Part of a small language model's weights.
Training: a variant of SOAP for these matrices, 4001 steps.
Each number is 128 + 32 x the weight over the matrix's rms, rounded and kept within 0 to 255. Layers, rows and columns count from 0. Numbers have three digits each.

# up: layer 3 MLP up, 384x96, rms 0.276, rows 215-246, columns 0-95
# down: layer 3 MLP down (transposed), 384x96, rms 0.209, rows 215-246, columns 0-95
up215:123107132128163110099158149143151158166098144135052066127124140122119136172092159115042144057083161208129177163154173062126100081136088156121100155171148107147157135163119159109148112180082104130143153146130116127168110087129143147063163108172077137177145127147078122152143157128095165116
down215:129142179108164112148146194113106194126136068186110158141168159121137122119111163132097149140156087160165109085142122118155178113141159115093111114113110076111125077103141112146113095122143171144110207139131128160138070107167073130146157099094139115100088169099194174145138111144101110135
up216:152139155081140118156152136142126105101130146174118086042115149140191087118072117105138099126161041066139150160170137179104119081090099047112129129162122150111150085106195068093146193045140072159116129124187101121175131176128161085044131092110144127185196141134109112152111163079157116110
down216:137092247174119115101142127144099149093110104103134058112140127079151169148109147094191109108110090173114136150150121131130084130130165123153134139126124065098125110132127174012161125128168139103132158122141106177174121099103135146154130095119140093136132133114117153255077078133100163132
up217:115142164156166138132077121086165138109079123144081139090203108163150115197084075132109120129171113107218109170134111158096135041115118153113114146161132110128148121136096164153138096157114166121114147105117099154134124096084175130131134193125141142124107191110126143127177149075098109161
down217:140150199111141149156159140154191091088108108122097169128123184107180136103074079088156139203175150171104121149081157106157119177096081131103136114142120169118123230076178093094104091147141126162152105118181133129131173126145143117136126174138117097106140171183127158163095114139140059108
up218:084178158079191115139145137112127157153053148100112134127125053160104089074210089101187105133108106120124096149152133150138137115076109125146158111145152109174147151137144157110143090138068090103124163115184126117127088045123133153127158098159175080079095148143177140177186156104148090144
down218:076132109159154152191088108073095095088104133164176137137107184149095131105112137132155154140144155068135083126071157141144157113108133063186070178129107174155134151118037148106136152073135146069117022171095111138122123142090120141135076140155099122178108140084080132173133145161136160239
up219:118151117100145139125119173124095096131132145084115114144171144105115128054096166118180142117141144178173174178134125135125113085077146156103165103112175118120074060137111099106128096128148109128049066075129069131134041104175107088129192042100136150105110142074092110138149123111134077135
down219:202128179068164090100113088113101104147066072096124121113074056055130144122144114146112109062155167159145111132115103101094134154120102136128156118130178120149158098104163105143136164087139162120132145142124121165161138127136167162055074196182203104150196176112154157186157102150157200132
up220:119084159082148155095086086113093108109170038092114162128143133116099097062160102048097140138101108109110079139166101159107139093114147142094117148138108120139159171106167118071097116165108099096102095115203160184120180153098062141152111136138105110082128122136122117123164107099202100085
down220:112139094101151173167139104135079123123100139115105128156113134158114120168151086148134143151142144103093148136112199167133110147173113109111127146135151143126079046063126111203145131108086198100087167162097142078098167145164187077125174140113102139105129099123048096113106153116083162152
up221:068075114071069134104122102163133132172104158115107114077176155108085046091180157055192090098135096110171120096108224151163201118094110092118122148045120110120167126113144096156178082127125160157139172128204142111172191123188185146142172119186100114160160050133131121097155135111167130101
down221:105160155134078118146125137091181118128078102112161114112052119129152167099123135133132165099165132148135137150142181136229188104120122111117077117080200136050107124128117093170101132095171164147129116176088109122131215114139141189161131119164091147145111143174188177161109124115084083173
up222:107126158135152055090105129170114155141158148139162125194093160061086172150154068126143120183091164186154100189155150164112165070102162123077145118124167056142055143128126192140142151150149101111142122133191112110176127151195146174180160173169097109165089120132118114118139157079118135111
down222:060159042144171177090067118109163130113136170127163109072131129065088138139176084106177074072164116129155139139116083155104089117123171161082159127141192127159125107185147112083117112151096230095137141129115099134151123160117167129124111124167143151213131158167081101179190059110154108141
up223:092088122117128097122104124122159170146147138116109178074097121136103108141096180127092125094120123144181174131121145160143126145130147080122126102162141129123171193166117149106124161157163087151126123065216117148130143122136137127160172159137162138052120108173090120105120138103098106139
down223:087117147082166137148179101143109077079158177144136148134131146093143050089149132108168176122115144117130089087153185129148098102176072116109110136149120195183139092110099195150144116074128079158168131140181070117116114131150171163144068113112111121142123135137144157179135148092150129145
up224:126150126089156218121132070093127123150136165151152074095146148127170145112131102130093092098115125082177189137103167165119146169093118092126097121169110145139187107093084150132193162084151100207189140199119129117121162076147102110069128132134132105120072075107078143141168098068187159164
down224:097120115133124110145073127144174101147113124134213135099109111146139068154150113191126129092130079101126140128075108138105136181186099129120112127149091140145096062148127125106109119111135156111150073158079068092129100156144083168108129158108107161081165157074105135153048148064070142190
up225:169203165139159180162105139078110120126098174147100118145130090099140105152062137134108164126079112131173127135101111120091167139114126131157149165176097149132114113109151139071119168106145103177112126122157077081116146126146140097066196085155173082157085137173122135103168059127102074104
down225:161171115149098111161147067136127131092116201162128139116121081200157120131126108065137115185090128085157073149114173205110117157147144220084149122137100133111135097161111127190097062165127110105177119159154141122105078105156149167116195176118133139078093106125154133161123099124088110120
up226:081153105087123140114129123141128137163097136146223143093089133126115158100216140117102166103097158163147123114116205134133119101145158081162127056116135105131136186122167175135178143109163191141177114105137098100107168195117146147061114163148082067171139138181072100140174078116140137091
down226:180118081213127180181122172169124129187126126144136097128165142132151115148107133148108097140090168098093113152136151058157161189168103138111185088137096108152106111167137104173121102130123105128149138133180168073163120124147129045097127165124167156165163124159176124139154074086145066158
up227:128156142126137122136125074169138155112190130095152149089132134150152092102116166217120141088131126135188127144109111179133149110073116124139133156142140111151184143153151100117114088127127183130098076076113121161113101166185108124131138130091180114169110124112119175103092137170124139139
down227:175076127141115127127113095111083100092075128090115163164115126128139122139131086126138104102145172131103150152115121116092120134111119120165129146100118151156091095118126139187078134134178097133076092115115177163113080113112111130132144107166122183123133181144117106122156114079150146096
up228:107139089218143137141071086132069114135121128158123065093148106115163162072159055053108169094108113105121127108123112143139165101118152130110113087151154121167125104114130125078088151140158112056065112106131193171172167119125068133122079101135083169064073173148119102152225072132125188089
down228:090120087098163178073132106121144114125120110132085136147082110102085157069107155165161108163101125184066153100150106077117116090157090072122084181135122155180096086075095072174122123089096149210132164173102126073072138125086088119190155183152102185079135150105077129102141139163108131129
up229:102180112177182099113082109119103152157066153124136084114158111080095121131123090094120133110149135084124147113117092119132117110100133092147160158128096108122098141127146128124148085117139122162128153137173144162093127150144154172163118117108166094153131102158117093123097117134122109085
down229:142100074104188136146106186085132107153103121079121164135128100153133140151124150144147138111127107148104128107172072195097118142094139123107125146114103121119110121092167154163104120080108136145096092147158108066136109102075154110097126119115115109084139139154114127084160143138164131123
up230:113139115179117121156147090098121090114183108168154111147115103115227134091160115064163087109134110075145125132108107104149177106098094091114163106126170113088170146166124097072131116134133159134110158094131158187160161170121114076131110118142131154116079156125103097133172103111156125058
down230:098146108059163212136118136108116122173091132112104101106123100053173167099142120108092113130131131154094103131126149124107184116216076103130085077146116139141085071099082083111126141141128144151123159177160110113164083172111150105069084109110102130113188140067171105089181103096120083169
up231:187142095059159208153070084130145157113136153114141078116118118105116128136077121179075166069112102143176120126104142136139139128155123112117092208133167181154123056104127144139121142100115139131182123163114177139145105148096153091125165105147119121089134077133093144103130186161107093158
down231:091126183167153092150156138097150180138119125136149134161161114113160123121187124099082091150128075131129248130145172105082114152126210086060126149132126163132135117168126147118184117104122139169084129138115084199182166138141139112155104152162134117078143171139132086162106132102096122134
up232:110076149117133029094121144102114164156219084113155111153131142126155121142103131150154060143069117129110169130111118086111210131128164100153176221215112100115129156104176164164107130210161150119101099065213127121138063150141206156110164143137112098175135147167154124090123099117094113129
down232:122148127167131176148084119144115094188098111107116053094092109079161119129111153097145154084126127125113151116104121109165126138093112172102162120061170130170176197147087101154136072128121167123136041119160077104199082118102121081154118106127148105093189066172144153160085089090183149063
up233:108092124127167174143085133117129150097067088101094153088083199140226147081194124092106151244177158093092146160124045200187143079052124079097170167150144114078154158207129169110119133181166146127182166076226082140140077184098165143118179155192115057126206154133095143127123086020191099090
down233:129138055156217148084192150200232101088155118153087102089161090071135087086197189146204082116077057138108123120156069099079094192116090156178112114107162087153168169196107053132162099092163136079151120149066155136179143092106124138110050149061138148144110139161212118148152123125046114151
up234:173135150096196158141127173094195162123121146128115163075174153096147171139123141118145130187101155143108108133126078168106137102114171085124142043113139129109102152133085164106119127121148113124099129100121107122165132161093133151142116106160152074152129174116085150139214150106102162129
down234:174115152146088163106097142124088086157072116137097124166079158140101118156120119137135180148139109149142105121133158083144124150221166142130149067134103158120145132120109121142044124146172070147115121110158086142140071138126133097104097104162076188107071104061141169108149057137099152208
up235:119177111151126118137100121195122167115067157161132102166182182113083142178125139091113111086128111069148139129097164189146166103088196156152075128095124144133117118128113096135119210110209147086151112100117166121133093128141093174129159115184132141098111128135142135139107203135139067120
down235:100168185131073114090101158176130078122163124139113110129127114061126093133147149173144162146149058093135123100142150119126106126133152125112132094125215134171093145175072113151141134158155151108095126129161118126091193106110154113123102131138078092084150138126116085196150119170159114077
up236:130151150083114133091176128103089143118125126125116156156123099070162115108166131147128086176111126079100147196118137159099200127163139136105177149166140124099084113138147125080122170132125114168107184120168154105139073166154140149099148130107091044130149196077094090125152122111122134134
down236:120132235146103111096179108100064137157151098132145119122153094124132144100137131090136199156135133162164095101152140101073151139171096044104152140145110098131122131127161141140147115138161131086128125202093132132114148151104103126155181094066109130095110050198128145122103138203123136119
up237:140052149127129194128113201139126174206186173095137134100054161129095118160123167122127169096164183131147136188096164149097156048116178131140173137104172101147111171123125155153128081154132089126143172122154111173106141111129109145161074103160119187132110137151120128132097159139165064126
down237:122168078077126156160144147203158219042103160131089117129125176133101155118162124094136113140194097178144183150168121140113080158143097131118163149164163083085135135159077125118121111157091109087134156170078157159137176077087175183113137153155111113099156173127181128103107107135177187112
up238:094115144076132060182155071194098154118129140211125164152128147092033183139165176118094136073076225059123150120078108165064155105151087068115100153130121154145154126152198095089058155125111168134078159132175219102141110092139159030111116063113172106084143168104107069158191093134160133062
down238:149119168133081167209123114065176136229184140149131085072145224146141042139055108098115200139136171168167205078098130056068131155102210107125153105116158086166183061113124159174123119105143218117070066156119056122165197090096134151133162069174106147170132153103141211171113154121209078047
up239:123195166127097114073107123126122148162083165126153189137156155114108171151060164060143114091139124110091119099147135155170141106116161134192135153101137168160162076139206167129161175135139167184126127130091132136058204100145147096099180049106115156153122061118120135133163143146150095100
down239:158092126166086138165116130155076139139054078127070163108079115152128180163143092117097118162147128115124158126086165145177110149144149161108123064147164140171094173137121110081147138096073122086131069167137141112175099158125139117089090075158118114116132131149173130054120094111135080169
up240:101141118110196089095148152068152114076111141125119096114145132095137203124121125155158116111124129111146158065070119122136164134150146170064172120190145095131098142097088151137189103184148103091134102133237167152167104139154081125186134107139143098178082142099083104172125133154143176126
down240:067129106117154122130106116102127239127137149120099130095089111124076106188066054139147091110114136120096144150224132136141129178210152154137144131098120103160167187104157076199112093092128137123166169144157100119050129149115165111068148125126106136148088189140114091138073127084118051095
up241:140080113132157137103138087153131145130159105192091148201123148105125147082128129155103137091163138186101128143177127114130108115106116113135134175189192142163153130177147160147124109153136113143067126083196089158188127199148084124017114136175067143097163114130121127135130096130103127109
down241:093112188207156161185162136103107145083124140168153140101120163171107149103138089133115103131061121153165159158130134125123095130098093091111104077081174097073131095132124134141139157077144136095119151133138132174136103113177135121154132096050126115111120086116150124172143099115127167199
up242:087151149102125201136114171125130127140154071088125125176114099158163054107128137163143154151084124095135141119147111127051190092176116169093098081165150163132149126104108113071154134115207131150144119062160142147172099099095115117121141108129123112117077130092161118118084130111118125099
down242:144144171146151148127126082113151125125070112189080139117124117118140158169143148143129145196144111099126166114125173151139116165155135121112134126109129121133082109121129132123088060116107172138113108115101180073127164097130068116125160152159132167113107158145079097119108094115171119163
up243:118153122129117107136115118095151148158146152145128136125144136157138109119098156106126167137137136119140128140120125140156153097123122134101135148147144135127141158129110145092128125156143126122119143108139167141131119136133137127127122130128111112121112144127121094139129124104137128128
down243:110087160102131117106131167124096125115113115142105183137134157104137118133151154113116103130101125142108094123108095131149101134136122095103114133141097128149130149122146137121128130111143123100126129124134116147157143134142069128161142140155111146111104129163132172137110112145120156090
up244:132191100114140141129159065174116153158120123122135112092177098167160113163129126137100135064146141135152095176131135093102153114182131142132138142101173105127097196076136192071110128067098110162118140135136129168151150108152176115153132091112139140154117106144140093094102138158125069141
down244:138126135140136140098199147124139125183141094196101164131138102127154102156158150160123177160139132098108084042126145118070124107140155142130136086060087082050084157123170106098144125158106116099101143135157114168138163210153150145154180130100097172106146180119113156165150136144137144189
up245:158187146093164139081138108132097147118143127109161162129108062100146138125144115109152157119146152085132134134128051150138110118145122066125117100127134121136126177139195073100091137131133062103134128072153099142157185134098136198152101133117153134153103100123126145099121140130155116077
down245:156143099059151138138123111090107133132169144137156193135140113140135142093158121046116169120064109135133106083208144162103108150169113144120168143099150134103147046147158148097203185185174114097133157130093128098181081147101120108057173149107124146126110124170125163118120134145145127085
up246:111093073178109106079158094123126179167094023073098078152212140137132093083160087072158152046130177112149138108157111109158152110124134165081045140135099146105158094152159141046107123096229133150052113088168158128085148105130061152093135165136122165063112169155105145123168126110174086096
down246:060127097058079163075154071110137167080083118076240179160075026092108145135160099158118107100106114164139042123065109093178108132098193136093117122116089182090103164094150198085142157103120064139084077114176118187095128116155177127135071150103125129110091181074084141137122192144150119105